config.yaml
n_kv_head: 4
norm: "rmsnorm"
rope_base: 10000.0
attn_scale: 0.177
parallel_block: false
init_std_o: 0.0105
init_std_up: 0.0421
beta1: 0.95
doc_mask: true
Each number is 128 + 32 x the weight over its row's rms, rounded and kept within 0 to 255. Layers, rows and columns count from 0. Numbers have three digits each. The size before them is the row's rms in percent of the matrix's.

# layer 2 MLP gate, 704x256, rms 0.137, rows 442-460, columns 0-255
094:149127150101093127136138124132137097109232113090153156100115107178101162196160073127114104112083106163156092159141073164155149101139116142108132113060106083118150210091137098078054110108117130139104112133075134102077168112174082093159103148138110168104142117107104135231128096115137145148097105118128124166098148145142113135138128100134097152171098143115091111101118189081113136151148161137113086113103093157133093118135138071146145152091155123112082181212082098107085154114097123053091101132097099196154131141132114153145177144125141133074101128126075168108122122072093121131174148148156133135083158079102126150220165146187155138119061083125069114153108184163109138167181129157163117167092173159125125152106133115186108137178060152136115120115147112136146136083119115
104:124166147145099106107066168105183108129148120062134132099098129116187135084144101128119107182190092115149126094063176172110148124255133142187137137135164112106155141112108087088096133121117144135094174117117129093115152138121169108113153157140131129168141184194088195109119149174110101190153131174125141145118147104182149124175156070103129093137165121116054128141094084152195119100138145127128079125132121104190126141135152125182109114107095140122073102124117123103136115174161160109201176127134120151091105138149100134129154067164160105037090098122131175079172197106119162153131154113069142092134173104146113110117100182169149135108082125153173112063159182110149090104189117115158158132121156113123160156117119107146143140106119074090131157158146124120122105095103109
097:130149145132082068106093121108123152125112166131088139145152192155138178120087110113082127067110127118136172093131145138117171149153106221132095134149092127097143111129149099120114168130133123164213201141123063139129064099043112092082098116117140106133120130199171132123128133134079074113102084133131113114147158181133154088132100142063128132144115166136146080158157074135075103151160101118141125192132160096173139147114102118156071141146127125105137125139105172106130148157136166137087168094110178142159080152074101079140168055146128102078124159229081098114119109185207119027130081112145089118132117141128113140160177070137151129130207145086091132114178161150087127116151177160169108123144135137137129139119133096080159098159161135127126113107133122116170140103096139
108:138145105115064135192127113092122111099145099103174087153111162181155181144141142157091116073079127158120125126128062081148128137175121112118150082086089115126120126129148147168134130096156123171137137119158147093135136074098118133078082152121050123133164102105137139169128113091081130085157130125154138150100111106178134171086157184186148158092142080172092176098132144151079128127193165112113126094134137111111137138163108215171138114164147119147090090145090045108171106164091121126085163116099159131171073113137139138103139062121136075111080142166196153153136157171125165154140096115152108106099093154123194135152140141132080096137121116136134085186105085190088163144181132099119137127129072095104016062150117109140110101140159114162127106150179142135062183158146168
103:117166120116135119091104108108102130156138105103103054164188093108023131128181156091140167064106128142116136100104099089138100129128090185141122090119077155087094135117183158107162142191124114125118129108174085108118139052160117143097148111142113117069154068179201129144152153147082150140184138160105135191125158099136135120149171126165135090145145113175158094149092200102127106142124123114121160158100158137103124188099106097113163113141167157112139163132172153119161116161099078152144183107104128120094100136163092159158088093133137101102194130225171141089071162156108158138090126113150121105094168146111124122154129185106166211114168089118104137094059147111151139092058107132212134174123112117067127132103131151129175145140103144125096171124165120179140156108102108
089:136137122139144120181171140160068084180169117114189128203096089118131135124127171147145099114155145160069079074154067136203078116129109178067133121098169107101184132183063119190168132108088160092151098158146170130139103193130047142185159105120097100105114103184073113112133076110203134177131149066151116162101141121119182191178092088144105123159088146147114125102116135121129118126105150135122160121118176144122126126118102124128156140118115198113118148121191126149187139116159122161153112164102100150130144185138108101108131193058129105123136140069077120094100103146104184138147136145167142108096144155135153141125104127099133121141172162137160153181158084122178143079139138152130081187141149077116096158113131160082113102151192123126114160098108184132067154122145111
105:128171121153144146091125142093118169108088073103115131089100149181123172170147065119133148084106124134115132163137145080114114118152158133115144041119160167117175170119050136166124103138087092107125136119176156147127138172161166227130117162108070138147142164115166072204128081154121168174120120066097116188133160145163170078156131109151129149131115135120148168137164107143127129063123185154181086103184084138174148154084130124123078144077147120125147117146107176145131063171126143163142191121094154135156120069129092126154056134165083180120063151125129103105086143104115147123135036094145126102158096149134104150119135044089128150139141133140124149100185136112139126120172135111150121129140151128178102101140110158140161166158128146190099131166187151119133074113207150
101:104183152149120147158099175118119156171068135112077084149113124111096217117113047052114104087143099115109139163139133068127157178073105136114107184106131153112089131129076142102142065111135120135127118172099126153136139114153122182108102113102126151078083186117141157121118076134079098118069134080146130133134131112095137189137063135130114192107119153123201195088110196114126120115151129074160137163128096114126148131097110092136123154103101116067090107112148085092176159125135132120128088177101119158163096197156157168143093107176148151135158102130105135107101137146148113139186093125124161079103077066104160150074155126116140137075124060165140134102090156159094090113095172121097036165071139114175091120170140083162138145176100076128114154141155146136130143138177140
098:127125126119123123127077149105171149118155253160151120200131181082093177114140191124078110141092170059126150140139094120160149117128138148131070184161152105145100167107135090146147105156128142060144096114026108074071111090143102066211135136171144106109141155118103126153105064127164096166159089167145192163128119111091153156131149101112117094165108094150136138112151112121189188154130112122108083136110107150112165199129084109101156103099090120079101130174136130111045115152106132109110142160126125135135126117118117136076050098150169109169126110144176113141117146078142154176085114190117140144109079191117121081083130108148147208159128108125093112165139136054163138132127095115079146119154073117146139108102093145093120133139122146135081132153148166146134138134135121
098:090096117078171126110120188106127180109174132088092130201085090151157087110202175078168106171130117132138165114122102070155097165129130119158142111176058141111116126077054097119130165098211170066156136113153178072147152157128076136122126129166118155135125110176181137110158158145104109108147137130130115129130179158070104086195160098109084152109156188128120094131130173146147118181137141139118096091138137129137121133135116101089085097152054122120176091157167172153146146124125164116181139156091112103140148165139090116093142114101165084097161166103099141131138152056152140117125093126120111145069109117116069187086189138113163168141147127083150087143089123163071091125138141139101105095159117093133137175167136070138091104064126166107097102152081078079090110162107151
101:080136156167079135141063089164100118129134155127130103148175116152154124093131146117167153153134060161119144103114135129108123154118158098136132121199170060128102181106083058091120200098145149124115141118168132098129090144084102072122060135105168125075118153118114135085150122153123125129085133087136155138185137158138103141141067150176117126123084144183138115115144121136185102137102137173118102140101125143150110114116113113124143145139066139075131135167133155104131087103163112171101191137087141119183164113169075086086147110134113149097096148178107090110104176115098139090146103095121114146081147116122079153159118110164149127152096131127128106114132155119213169090155102083148069125085164144106224080124111117130144218025077084145143130050199148151088107132072154
102:172111135139133136147114134090128126109108112133109119136130087158081121105197139133125125109154105114090143121072180202127074204112104079200150126117133136145127118172119102056112084113159150122122139160104148138101122108118058176142209116147162080110131151137146080139169118087093081113141143097091108109144128172140135134179165154153104137154138140158233168142084131123148190081101157112111172156090098158160120088163143086124092097141105103119087141118151138113150115147146170067149175094154164176158100140084122119156120164192100187113128112155087092073084166160087187129126148132106139131142112140134094110174112120096137065104092182107089169040132133140146192097126024168121101132103080105143156104125108093153153158086059135125175114127092117110102095104117130
109:126128132102131145116091130117131194165065076163140154145120180115169118105100160102190171104138132095125127118143165130179093102159122119115176183167091160139124101141105119138142203126120138098165058117147122105104144138122126140163136148097047116192155171098132135187112113092118140159138147140101080125188119165161132127214132167158146137086151159143109133110141135093140091172108131103113117094098098189129219087148177139147155154086125155133148148102131148181153134099125111159082114126079100139104160109121096132088132066105119136204146109166112155112138207145116160099156113137135087174090147116094090058110201165096128129057107145120100138055119137158099142173087136156150098097145141141217141077134087147104160135095120187171103165110170132163120146176080079
094:158142149138135155100131161113200082141107116133142138146181153137109151079136132079104143109162092175116136128108057115162150155132152098080098131150156181110099101111173178125171093188146107119156140188102089131124197138125106177122103118095146156127178147127110138137095106133178128097081085097177136148147138131169113091088126096084125123162169131105154144118120057148136035123167072080097183111154082127123116123116199149093122150134122153179159152110130138131144069133068109160133132174189166092104119133176098154116106205110111143190147137177099133118129107024136157147081120122125147123155165172113180167118127164115160128115174104158140138102080173113102178202174136121118138154156201140126155154136136101169168132158044128123076139111170162165148141142173142
080:140151111105087141143101106110092113193112119115134103193082100108145133132158171183076115156161111099087129138136113128094109189131125107100159100178132122135138129145127198159125139160137115142152118120080102154096141110146126128180146106126134081106096121148137121131176154176134165100152128067157097156141097114087161127147154101139113103149138142174050121087142178056116114126168145167098130091130106116195125148081090098131207139132168150129174110108158158118108100137122114105143087095153100105137136150159119106121174206195143175156129074164152106123095170120162145146169179139061161153103183142122102153125111162114099156145132092114159070157119135165139121114096093155112162149112119165194116163102051155035112195147090127184238071138166157194079156159132120
099:160082089118146141045112103145122129122175189119113090100130147158126081172053107193122148141068099146113076082165098115153128116178129121129107090168108102133116136121120152170109189150142111104117125107168173144097140150130121103096204127149139164081081153174113184106133124080113089157110146147139142112247128118144129169125118171087135086144162115172116134149114077171123097125172110093144104103167133088183057091118134162124096154147200132137152119111167109101126186196114102107150116129115142134166191068087144133147115067156120132134145120110143109091133144145157125124118131133136124164122099080084146167124146139154121125100204128109132133101144139201222145085082154139076115162115119103125077151128168200213097136150124140091095130131172171150090116164157114
104:121156093093169156109132121126138166122144150068086121075129125104142140131114155158116079131125128125050131146178115201163103117129077111130161091164153135154124121128103152132133118044167101149153124136106115088148114163139186102118145122162110146137104130114184137113115204155090111136123153131147080136141179096137152127127120108122075153146159126083145132136211173127177204158119185103162105101102041095152117136178175081072148153120125124109119140090131189149120055097117134085077097147111125117085141127134125137099147160090122114118161086211161101118101128147160146156156137156112068092076194179157103154098077139076198161139117194142101120153131141115100112078148070118145125164120161155130110115141149103060167089092109135103184136181188160101065081120141086
126:179165140104077119159142167181173085146105102091104150128104164226117184096087129127083154098104106022130098116130208149163174109128059083132100230128102145090072173106109141113143157112127151170118104134087058113061142156141152146187144114105169080144129139162106103163082133145162140153091140187144141126074140163161128163127105132110111162143201136144091114123124107113170123106040166119106095097134123142162172111169093114086153119118124080153123124094131140144120126179035149097083100164127127137166132111132178147099119128134113111162118110139124159142143195117163120183167091120155114125055145145095096158154114109132122155168121161106134151138175177117128160063112118144157124110183125145096143103143115158120119124142144172137117141165152139120100168082183132
098:097162128150094025161111139181126084135088134134116099123037075097178113102143169164146134164164137111147084136146158114088151163162125115112154137195134155127094123098125091128138099122095116116161143090075135075102118124098071129126200149122187128131097117182182141107139098108140154140110160169126098145137161102133162091187139200046122108171189095118122144133140130147087160179133037170150123105157117161136148183112166187115141185150111093090141121141156147118119175123115160189125108107073170171100093146107080104174114131138156166147120105095112101084122151163097061131180075113091114093168173182135092139108143155103102132153142144150156100093163180126111116111143119119127165167106123079124149141213128108118143111106116115158075116120096173111069116152166092
# layer 2 MLP up, 704x256, rms 0.138, rows 442-459, columns 0-255
094:094121151115126141105091132060097167169170166166052146104070146158137105127155158125176162154193180125135160102120143149115126122103126150150138173145135188154085108142156145151130112114167124174131128122114096112182149114128151135141146094212144114126076101147121104061136080038115143164131153151141085119095144181069124160111119125094168113068154199148161137206135164084117162094099116127166137186140166049153156141087101142103120098116127186114095139132085133120159115145132112113122184077185138107106083154112158091150118161135141124103121118150116093162111125139156075179101111104133183136144130111130066126118089121125119091131143162113120109140192109074156200164119173132145106081127120105110078138154143130183092180076118187090176075112150110086060119058131120
102:145090193103101101092152164116125077162135138101094132117200166154143088140097124161113155122125108129087136141112125134140146145113121040133082119167088118113163117113159085089102131103135131144093143140158091090147138164184123121134087159089168145117182136122099140141145127126097119100166107152198138095159141152166109161160160158022095134128168116100140078180169091107053121118213160071132109114139092183143142082147088128142101097144126116100104137122153145155124096158130121132087144136183144169114158128117148055061136189166152142078083124150171156104090166154115178081144172154119187137138099114183121124188139087151145114123099136104154158129086145123159126163069140181137157099104176093133150071135092158188118182149087107145113207103151109155047138125149079
103:106126154163109085154124145119137065089136119173135170111116144084145147121116104111112106140072157128132137137065095162084170130165187183148100108188094128144153142088087111113134144176139130055158151090150123185163131105134152163144171116145132128172152153167144114166122110156123147128127150146102050116104137156167136113151083137208153130163110164083120121126201141063131145121130121111165150107078122118139037138163125091119203083078128145087158157099106088165103165074115043146061152075100174188158123156135112166118115097134091102132156125088114114148132164123149128133084118180085071131114108088143152123182116122145117146088131105076117158187067204118092068145115083129171140176115122171143224136127110113142158126118147132123174117161127189120161122121126093
105:167093110104148089161098128099174126163143140158158090111171111117077158144203104114123039107078104120153158113166118143154123169136157134155105112085127133163098112132062172138105149114151166109151113141170128117116153099119114053140135126099166136100145102118093102149094130167107109100138138141156142130127119084128160132150107141183123154175018107087117137105063110116102086119143130140160162102084178099080082164100142085105176151096164170140223099100088123133136118157142100198079145159136090120086198085148101094104121136099184136102244137173164168117132143070089087103127171127121169173155165112147158112154198143143116129092110177156176127176156116118127091154091139126098109123163165158137138195101096147116133159152116131156109087185185111139139126149151134
096:155105106116065123128165186183060147110112128149186146161073192139172129113105107134092098185132144092147133143152138140228078176080138121154153152127122116115154147094043118125094116115116132160126112165080133116124163126020081088168139110141052115162076150168141091097132117161173116123109133140112127082083134154146123174137114177081112157124155107141057113095161108129203113097148140185116142068134137165163119151111137174080093108121127073134128078100111122089170124094127194134100152160132151142136090118132153121102179151128134143120170148069070091090159071173130118153177185092071113117136103118101118156124171106129068141095149103130159109132173127135089102105129168123095125117116110129163183107122120089141117115160167174148121092094093119085141182170092098
084:115233105159117148157177170110090070143158155125139106176072078118163118125090171130106086168190109187137129139128107129190150149154060156091063098140162097125165170210143151138094119069078131139116125128139149138180137129068082124080180176164082061095135135116119158101115129094168141101125160089173160139115199131132144184116077093152165134121105165099106156161154154090109139086121084145144109129122106139176084113148124090123151140133098172143140166158103180165167115126110173151111139153149117158088147139118164075100122168119082100119133138101033109118088114130078136064168174086157131131124109097143140117126206139135120075109122156139139152153155149143164175160130185129108087155153093152105166175141148113072116162093129097167128130134097132113099170121133087
099:186163229125143061136112115118115146102158093138138132098098075092082141163109095114128131158097169048090140128137175112111174134138106152123051111104160194101144139115147160121143098140185134138206067106102159137109131113077130122156178081117076122135115130067108111150061078076156143087122112096150139153122085124127104129050127128105121148172140098187131076120102100075106160105115123084154133081132131117115165174109112093163140155122112109164098080174099158098171151180101094139158142172055167122156081176098191107126121130118108070155129141177079112149139139072200144090165134119173131157136106145180121173056094122118112117191154108133109130140126146141107152136105148145130141121122121133153107170127100200077148106108145136117117162077080169168167119114152142
103:109157165173098117128068126104171118108135148170153103170095140110093113148094107110080128083149111135120162155129074126172135138121119114106101192125115097156130097146061121156108143146109169185098081120085066157144157145127145197148129142149143138118090108140159158156153125073101123110117157105133120130146145124106134124110109132075159114100150141204115115130075138090134119129119114088131147177063115174118088044101156103129081179103163059073114049087159188126128177142083096171150063155133186152179130170079084089139162150117114146187076155088136079164102159154139131070180121094141177172100104104099170113137158098086109135145126114116110131169180188160068088183086184139163172106122112103085113095105164124180102151165133114100109160119106120086154134101100092
101:155161090121097141060152124093119044123099166124166125119118142189139201153137155156154141099112165115114162059114094166129182132127112087158113120173119210083113121081131123072123105165149085135112056168091098109127149141147115161131101098091116083155218179114173128088086148144117082152059150138086141153114121138164150082081120129109055112129137124153107134188126121142109114116154147173181076143107100123104063095112107126166132130155098120112115124119071097063100137055096056058114173177095090121104154116063132122123087091146143099107151149140136148103131139089199083144115102132152167088117110123150113148124185111131118174106138126113123136091130141052149112195137142160104159125128190144149145144152175134144135164105148160168082122130086122136175145109180106
099:071096089111170145147098163122148171046202134122088223133118068175137101160160184110144161191151169082137183130126157073176082142119134109180110120164142129156074123098106150127139128164194164118120182118119170092162134142104102171109134130156132150133101105168149119134170104094124114153136154154128131117140171139146089095180147140147076153093129187128166069149162108092166103176120120134094106117134119149151160136127124076096118101183042134092143100148123150147106126084158141057137134151075135075129150108178153093145115108107165102075138138113107134161172134088132108082083082094138108162063056146103090155080176101097130149129162116088129175094129107165047130117151109112111116105145130106138138162151146108108085162098154150113143122134057108096160091205112128
101:123148109122159165116082140152204102084155146143081157125136166144088181153113121177120155112118169160152122135093086125084105153155081083070106193134128149096106125112090082121159124157121139186094152137085096119077112103082105108132150141188087128106104180115139119131100127103116192131145088140091118098174137175126091168156122131130148150108163088095192124116154099179081141132114082114078086155107162104140137120140117097080147137096089098055175062140137165187051099159080127102190127102192124119164160118163123116137159092109163075154225133193156095140112103167140102089156129174149175148131159139144091168130070072170164127140119168163109134112122141084141122087116119083142105060101095178133146136153079136155134137152108158037158114168136118135103117132119145
098:110114081085152124076140105118104138175167179124128134160115124125124068175155182123113152190118129089093077137147102113107156161092133061094111109160128158097101151146124144097136167093144100154134124130203079151120084182097146072165146159137128118134112054154140118155136125137162130100125128107108121128139134142153083189106126139093159175037153127161119073089150126160145123136080108124116110095149123116080138162161188146099158198157110210142102150121100071134160073128128123146095167155104132196139142133107141068179144145151190105092118157081098205099122108141164110163133123101139106075112133067166129142167147130165055159170137109142122174201118075132063137169124145124137111060142151102120105207144208119089099110110155124124092133122131138166115162108170096
113:109128154130178138069132160109104124114090121131094117119077094096091147098107165149112194131079121159118122066108169091128156173176158064111034075151067085130168088164139118084129130127111174147137124192104101183117144165150123101145149139080182075145140141110150133127125125103141146103120141185117122145114152117087099122126124188069136117136149123072175136132113121058105073136175170075163147108130180112136191105196138069127163177097124059086193077128127118118136082086094101127109135158097193124115140172097122126096111116107159097126134132164150110116080146186100137136155132121135104137106127086104155144147203133099147132123187187152179056077133171100128090156092080127154119092160128120159092109143132138111127065170113106193147145096160145112179154110138124
102:120165126069146104139142142129131117164090109132081138158165129085119169113181148137083156131173077160155127147140107065131171135115100147111080096081090149135162136129148123187095126174060138180178148144131118125144146163141163135101181143104136132072152123152134136141120094179110146117137139139091113127116111125125161198141107170149118106135170118089144129141144116146155142169186056180134116176135152098091156103106192067086161158073113151114123112099175146091113121116107116108166176108169123045106090108174191180125058198110132145075115117156140065111130145118078154066047104117099140091164109055138154159106150147069110162151134117142170153095119117160108163096093145248143091102096091140140121101131172131144120107115133106179115107160150083089091167110148107
079:087122149075141162111112080088106155199145104102124111165145130114135150155137138162171133150151088042094081138093132186105133154134104096098148093159099141122138055127107149208176126122090094091091134137082140141120099147115101174156139137142126086083067116175108106139162116089165123150179103103122157166133135146142176166186134162177088183153136140134102148102105139090127098117152134141142175146133082169151068079110103135096145104128099153084083147180130138127097100146116125161130129094138101083105171131139109146104117108151191130190136083132114127130126124175161154190158115139110158076092155182166098122150122108118159152128094144057121128217120130202151147147136160092132134160138106129195073139049072161080136127129121176132137088158176129185134221157096078
101:136136041123096152142112099135155029149175134170136130089114171137133120122102097120087181099183166159102102134128100124122136152150152150151168166139133151119146139104126115184094140090100131160143118154160127171134189087139170117074148148120115093189090146150135098107156092057064109112134116204096190228153069132104102148166112171083151109088106160069128090171140123134095144091096120129134151153191180113132110128165089143142215153110128122124150132148182127167086151119113083162189112151163132093131196111111144112155137097129160118117081134125058173139090149172155145114060110109111110100131140072121163147158099158117075127175145135098132194191116075107145131106154163109141114063108112113111098148119108126175114102149116143098163135131119119097103089098195118
102:137102068118108049162137107126152112134136129128078119124136122080135124099101127168150114138078057137114162118139110119129107104103145084111132189163155110115154114087081087103066100147111100113116124094155135070066131142147122126157181126158064136107140121118162059112115100077093142160186087099106148206098176161153191150178147094111052131092127072095108149143110106152158096121113130115093190066098172128115121121133064069105147109144111097083158073090117126108062120083147121101119160111104104078104138144107133180128145154093169147200135145063091185098138111147151135133104104151171143108066158163123111087153131115136134148111121173082101149132101176160214145157147184104102171147130106098085101170114073170093118119106109152093149105138113146096145067158134070
121:088133103145136119138094138091131095129156135128127123181146125132167104106161121160153119142128163120121148129083095194155052204143094101167131102192118119159120092148115091136181169148099099140155144130172089139077136137166106150128099095116107102223125084208153117136159193163105114114115151121115110149144199174138105118142095144104116082116126115137110141144133117097120127127179123094120089087121127138136089121097123141094116072200078090126117133106155129062182167145070169130156109100071110115115147192152103106059149167196069124165132152159116100167174075153113169118140155130142148091124115129160201139154091150105175110074100185109103079173150107112086215113117102110145110129107172055108125125095121061156107146106090124101156084106169097078125158132084172
# layer 2 MLP down (transposed), 704x256, rms 0.124, rows 442-459, columns 0-255
097:123144173107149157152093083152079120141121082149085106156158136130139112121111176175155096064123173162187133147160107129108099211103130132170079148113138102147136081167105083114130145061192127117119118130115130135137140116132086148171081141120077081164121168172115077098124139135157115125147152100190133086133129183133127135159102095135101108100117070122106032080090093131173133123130155141152116107138120151165120165057169115163146181186120191171141122120093079134097073184104097155145113164115131048144106189087082118151127104108178201174159129112087114091155104172126111114100141146100116148171112079112057123111176101051138102088084135162104181081142104106102107109056101162136126157149070136095115125133106101146178140083123108137110142162134136106120106164083120
101:129147135085180140077120162112078141148173072119135126078158129109136159127152128100173118155148185069141146079108162112059103118089086118098135126159128156117164090183112159184134115111124133169131142086107136113094098179095107097127189134138095104117190151109087213137097155148098190164138144107143126127122088121166102128106090091074130136154169098201185125166104107109024128154203151166133113110090145121204176092127142148139188101121170145149135131111135202111179064089135124130126101130142130128123110127079146139099091145166173137122127108121158160127144084102139131128104141193129098155169108094128131119114137125134123143090101165155103141099134208141164128124178166104157106107131114182143090053121128088153056110174087086173174192142124102095127177124159111
102:082125105087202146193104137150108128116136115129151129119088091124117154130162122168134177114110184130147146143138105189105094154175078140147058097143170118130205120097138126116169136161082185123055098072189141166115142131187128127114111080147075154171149157113120179081113127168121174106126117152197116095168170135107158160159123105134141157141088124114146140184150072089188079155146143114132182178095111102152128151172078133128038081095146118190149153141158130139125098112118049150094121135140121098174085073134107101101078139171139167103156109110072153162086111142162119158103064177179123133146133131143102115122165084140178136107190114139114146140150089157170136156081057107151138142094077148076143128112114158145073133172138077163110136149122129141126151166117152
106:143145131066082164169106123131067139120118152073151133168090136121147129159133089104133117202095170101160095146149088190139154153103108097113188170117113110112167137150171155115123139138157124128138128125173111113122068135138097174128100100121130098122179149082134133122082137165112066059133102186125113159157151176111120111158126097140197128136102087140162144115160138136090137154122118129107140069101200088156061102128089131179110157143068151170084089175124116129126159077192105115090153150118072123100115165158075117112151140162092125191150120215194098125170131096137110077136122113137172169144146084173118151130095105088069106110114158116138106143118093107179176133059140100068094156160132144059168144153122155106136072094181129119155068192117107138063135136171127
098:119127179124112168138093206118085085144159134119096132113117112183126096132100121126066081179156129178084135151094124174184092127085102138151139116132121083140162153122110135124087141148184115143197110120081090108107117091069122090090099134087108176100136118183084112156121133122168158109120036123134168128091136160117145098125140087109096101103161123209130097118100108050132179098101151179099159144097139111187119153185098147134091103112111110119101065106051111154094105117129175081118117124170188132080099165151084150113071124136123107070114144177122123138061090183048154099146166124102130097111072117090146103124145175199177134132105163112135110123130146107146114078164157150113132173120124160150104134122186116191105085120155142101099107126127079171166130134133074
096:166157193138231082153092098132109154115138151107175145110123092096121106159122095116177223105143148131133179137108099159072172109091066107148102101134155126109061140133101152140121120121148166119146124135159120117133120124137107111151117096119108162108084145096153143134128112106065073128138177166109121137104112121144115141117178154119087133104071118146103153135140149121215148118123101118176090177135144117185133191064103127154183076178082081183129118225150114097157111178130169189126130179143152187128109109160051105127153144116093141110130106108127158129158147089116091103119138088141084085109104106138114164141127157146149166199056112172165169092119081155117142178164072176162117116123128129195119083206148094112087128092127102125107151091144119095162109145130130
102:079176149125132148206103124101168163100171149109138142132126113139156195153126169119157119095132159074124123156133143134118132139088161135084082109088173102115112150129161158116160146169143079096110086101185159163124169109168116125090083141160142096082141088113096141120124141132117124130109097174150176120102096127090136125194118093180150112188121081189140158139037070095098106128050082061124143136169104094130134167223078104178140129107130101118094154169073070074119135113119109148130138132144133125124118154132152151104152105051106105102134179130094120112088086125151126097101074114156139171054160212181118118088152130143119133124125161099098104136124180206129110181090092138142126168106107186100098134112130133160213110156137123081118118104118144184115155149102137
101:127132151171148095142164169083122125117119141147082151134156106144166149173095111184153111116139121123130093149148120125138146153099139118120150119101065083112111130112108116107122160155105140141070107163137143139105149175081137124101139163158114168120093123099135093179152062100120180122098162139116126189167127183082169144140123109171136164147194049118129158082194135123108147199180147151171113110134182170141113178076173049137113153115116139129120101090160159071221130089212120129090206153159169163138121123097117209114130120134072113101093106068126089160098094159110137079113132116124149108191139137152157114208112131101149143138135111114141143160055118165187142157103123090129170087131140067131133130135132135144118149148120059081178165136180112145187178097135116
101:026144131135115193069132130131122093157105148128192142160130050184136136094092112098140145106106071179117129158132085073088138104192070087118149144145179160133100131166170152143115181129129085150157119200173090135108109088096091163174125123131177106128137096150116137113196156153099121134108137129082115097131132055119182127117182098115110148133117167142105094065146142105097157141124113109134105078107162108112119156109105137089078139120079130127105171192156200103138138100171101100082160104117072060116208128127153128179101122141154149098074094147105111165138121127118110118123121173146131102107095134167129110157138102119074098107162149133108108092121125109150142072215163095118137125123149146181165090100159136082057085156136189112106186137118101112103111180101116
095:128156169097072091099194117131178161084129126151187121177141108160159130197091191160136159130116171116184116120102119164121180117181127106106133089086124110106077132081135104103139130140113179120133154169099170070136153130111114090142086090160130146122126117114134152164163119077088180138079153124109134053183087163097113148194167134168042152079146143177169106133176172055148158136143122136139118114130149157200086168153135116136159102116138120113118159171113120110098166150104113176102128131158164113138070116148119137102128107136125139146149103132123091167141134144125120112185168124171142115166169141094244169161110109144103168146196090127097170087094142075090127115182166158166105179118140065166150143172130150135114120105144150166175120086126177119170089098104107
101:138143112099083129133176137169132110126148156157072095147067181102178117147132136081106097105109160089127167131134167162144135113117132098138124093079136098051119116163120106088116148152162140121115172034086098138097172108137159214092160066176165081187128161099129124177118145078088130095160068137122060132182160147203100046107120126141069102117132115136164156167112183123151149118152182133109113199132164172113157093111125078121065173110077167151133151101101091147090186091112124135124170122145126163125133130096128123092156201143177088131111102158127100154102116108119097123141093115189108109137097169136092162132156050130097140103105134181107133113157169108189084133151103123113097110164093105115186072112140123106120111090141106123131138133159132127146123181165177
101:180059130116098118127146088063131142175096132120089116121109081150104111196123144140115161154131125169149080142091133120075107110134122216140099112165102111153173129107116110141183116152169177206131096133150168138150153109104151070132095124139097131113100132124103152153090096111132146170143139119116164077160106083095136103124109169110106139121141164113126124175140125176116185111146114128135177100070169078120143115140148144110065124186135180087106150135086054165108163119086102094146162117074064117166100188130097197075063107081109129122118146150049177144165091172150080125109096149186106094129095096151124123165162153128140161142146092083126132121096094171120095154196126156143136096176158177187124150080166132121117112088152138134123084032135168123090092122137167
099:117092188121159103122124126162125089134091134110093122103165080143178100209134156161073176091130091138160104126128181134115094124175149155122171163121134127083133106098113107138121157144180152178139087136088101147095145123149082177091140090140092164174130132122137139135148165117096151170155092116120157090155101094121135162145138118155067107093133126103126075116112120098168162112131182191049134166118107091126156098108163112139125126115126101104091189114088113166147179110173113153144188145092088155205166142093121118146168096148188140115216122213137085148147119194085146139089121130166099113087098101109074134105147129150154125112152165093142168059121096193163115156107078126184152137151138178107147081073124151102153088110086111125152084157167132119155164065105045
103:134150123131098130161127104140138111124108141098085127106222116101155138121174169115100158167145107172109093133124129112133144177121138169048124095106118180147123137158140101100097063144187165109067124081129139171123084035046099189084100072161131136111180152153190112183163138152138120103139100198096125139162129133147186172104085093106129114065136138131186093120126151100088143064120100142163109121134132160127125162137147135116175028109044142090201125123157145138133157110132115174112130099156084157108130132175070130121131167117149120134106115171067086119190057096134179139182100173082168142120133109150080170152152140134129158118133144053129137143112089156150143155111162178142123147087138151140134131098138095136173178136133081101138141110152143170125149130114130
088:101136154193122157107165062104145133132133095202100081142130119096177150113098119185092089118140160141113116126132168125066159114141156144113091157075115140072146099154064157085098136200092148112127190186176106134121136179116062108154130142075162107170142132044114099138131167165156153095140160115152202124146147129154081123140130130150121151142166092143128159140098109098105139141126102127148126127191138146205055116169091151112196171162116098108154132161146116128130139125123101176100093110155217095157046108119152128124143079152156126098099124155118122144160113140099088186107153114141139095133131162134172060127126113108150167102091113076086088151088128062208109090178143151089127113142107147110139126130114136129145090113130180139208143141129096165124107122210134
101:053131105158058107139129141110066153144188136106132144087126088114110132135117080089112055195157139140228106154163185131097119174111158128105127111094129060098119061104109083124134123127220171205129100123156137110076110183183120180093199160129128171109127077158097152113104082136102104093100065118142114108137114107108118157129105135136167126122114063117107144154093133199101106122187149152119160120130161124130106112108094167089048159096106085087122140079150117130071108107114108128066182157135118176117122111132151137108140101181111169091107124102106142095102144062158095127188109146166131062149134094127174146113082181126149145113138166099106143140157134086098138115066101159120114138174127115112153153150116152149117156115125197114085108150111152131110114156174120
099:168116180148123041110137216092112111156147154140117160148120119196147147068100172143135111151126158134122160089119095119132142075086123126166099100111105099111066164089145137088143120096135139165100170122122138133131134096116146093124151096144113050181084104080148127149138082094076173074133096079141139109097149108128130113145142054049137127112134129118086119110164158142103103127115136180164107096142106130094116113064072101148134069136183099140157131114136165154052106104124140142085138162123131121109147075160157167110139135114089143181113140103102176123125142160104098121164161125026088102117112158189134167148139109169189115156107167129124128092100133017102128116140132126201104137100193119149144120171120142089125122135182152145133059139211137163158130121143182
102:136053144145161117076164174108147082156155128218137152162136119058122099109163146162123091113137156124105185177114147103220165133167169073129147082120108115099124131116118131134165130176132156144116124117150147152089153167119097169054133080125157102124186102132085133110145097113179165147129129176079170053114131126119150132094131194136158111101154099093114091129145157147163151125117173169130185143091176100144138132112138094135087145073141120150204138094217114135150116105162154144174099189140142093123080187114118126099120156113138156149128158117139143165098118105156148101107193132105109174172118082115164140120115149158115128155137150083132155126035055166131085196098167134146134174113123125189097152135123126142154093133077148089120061137130132140053113100092116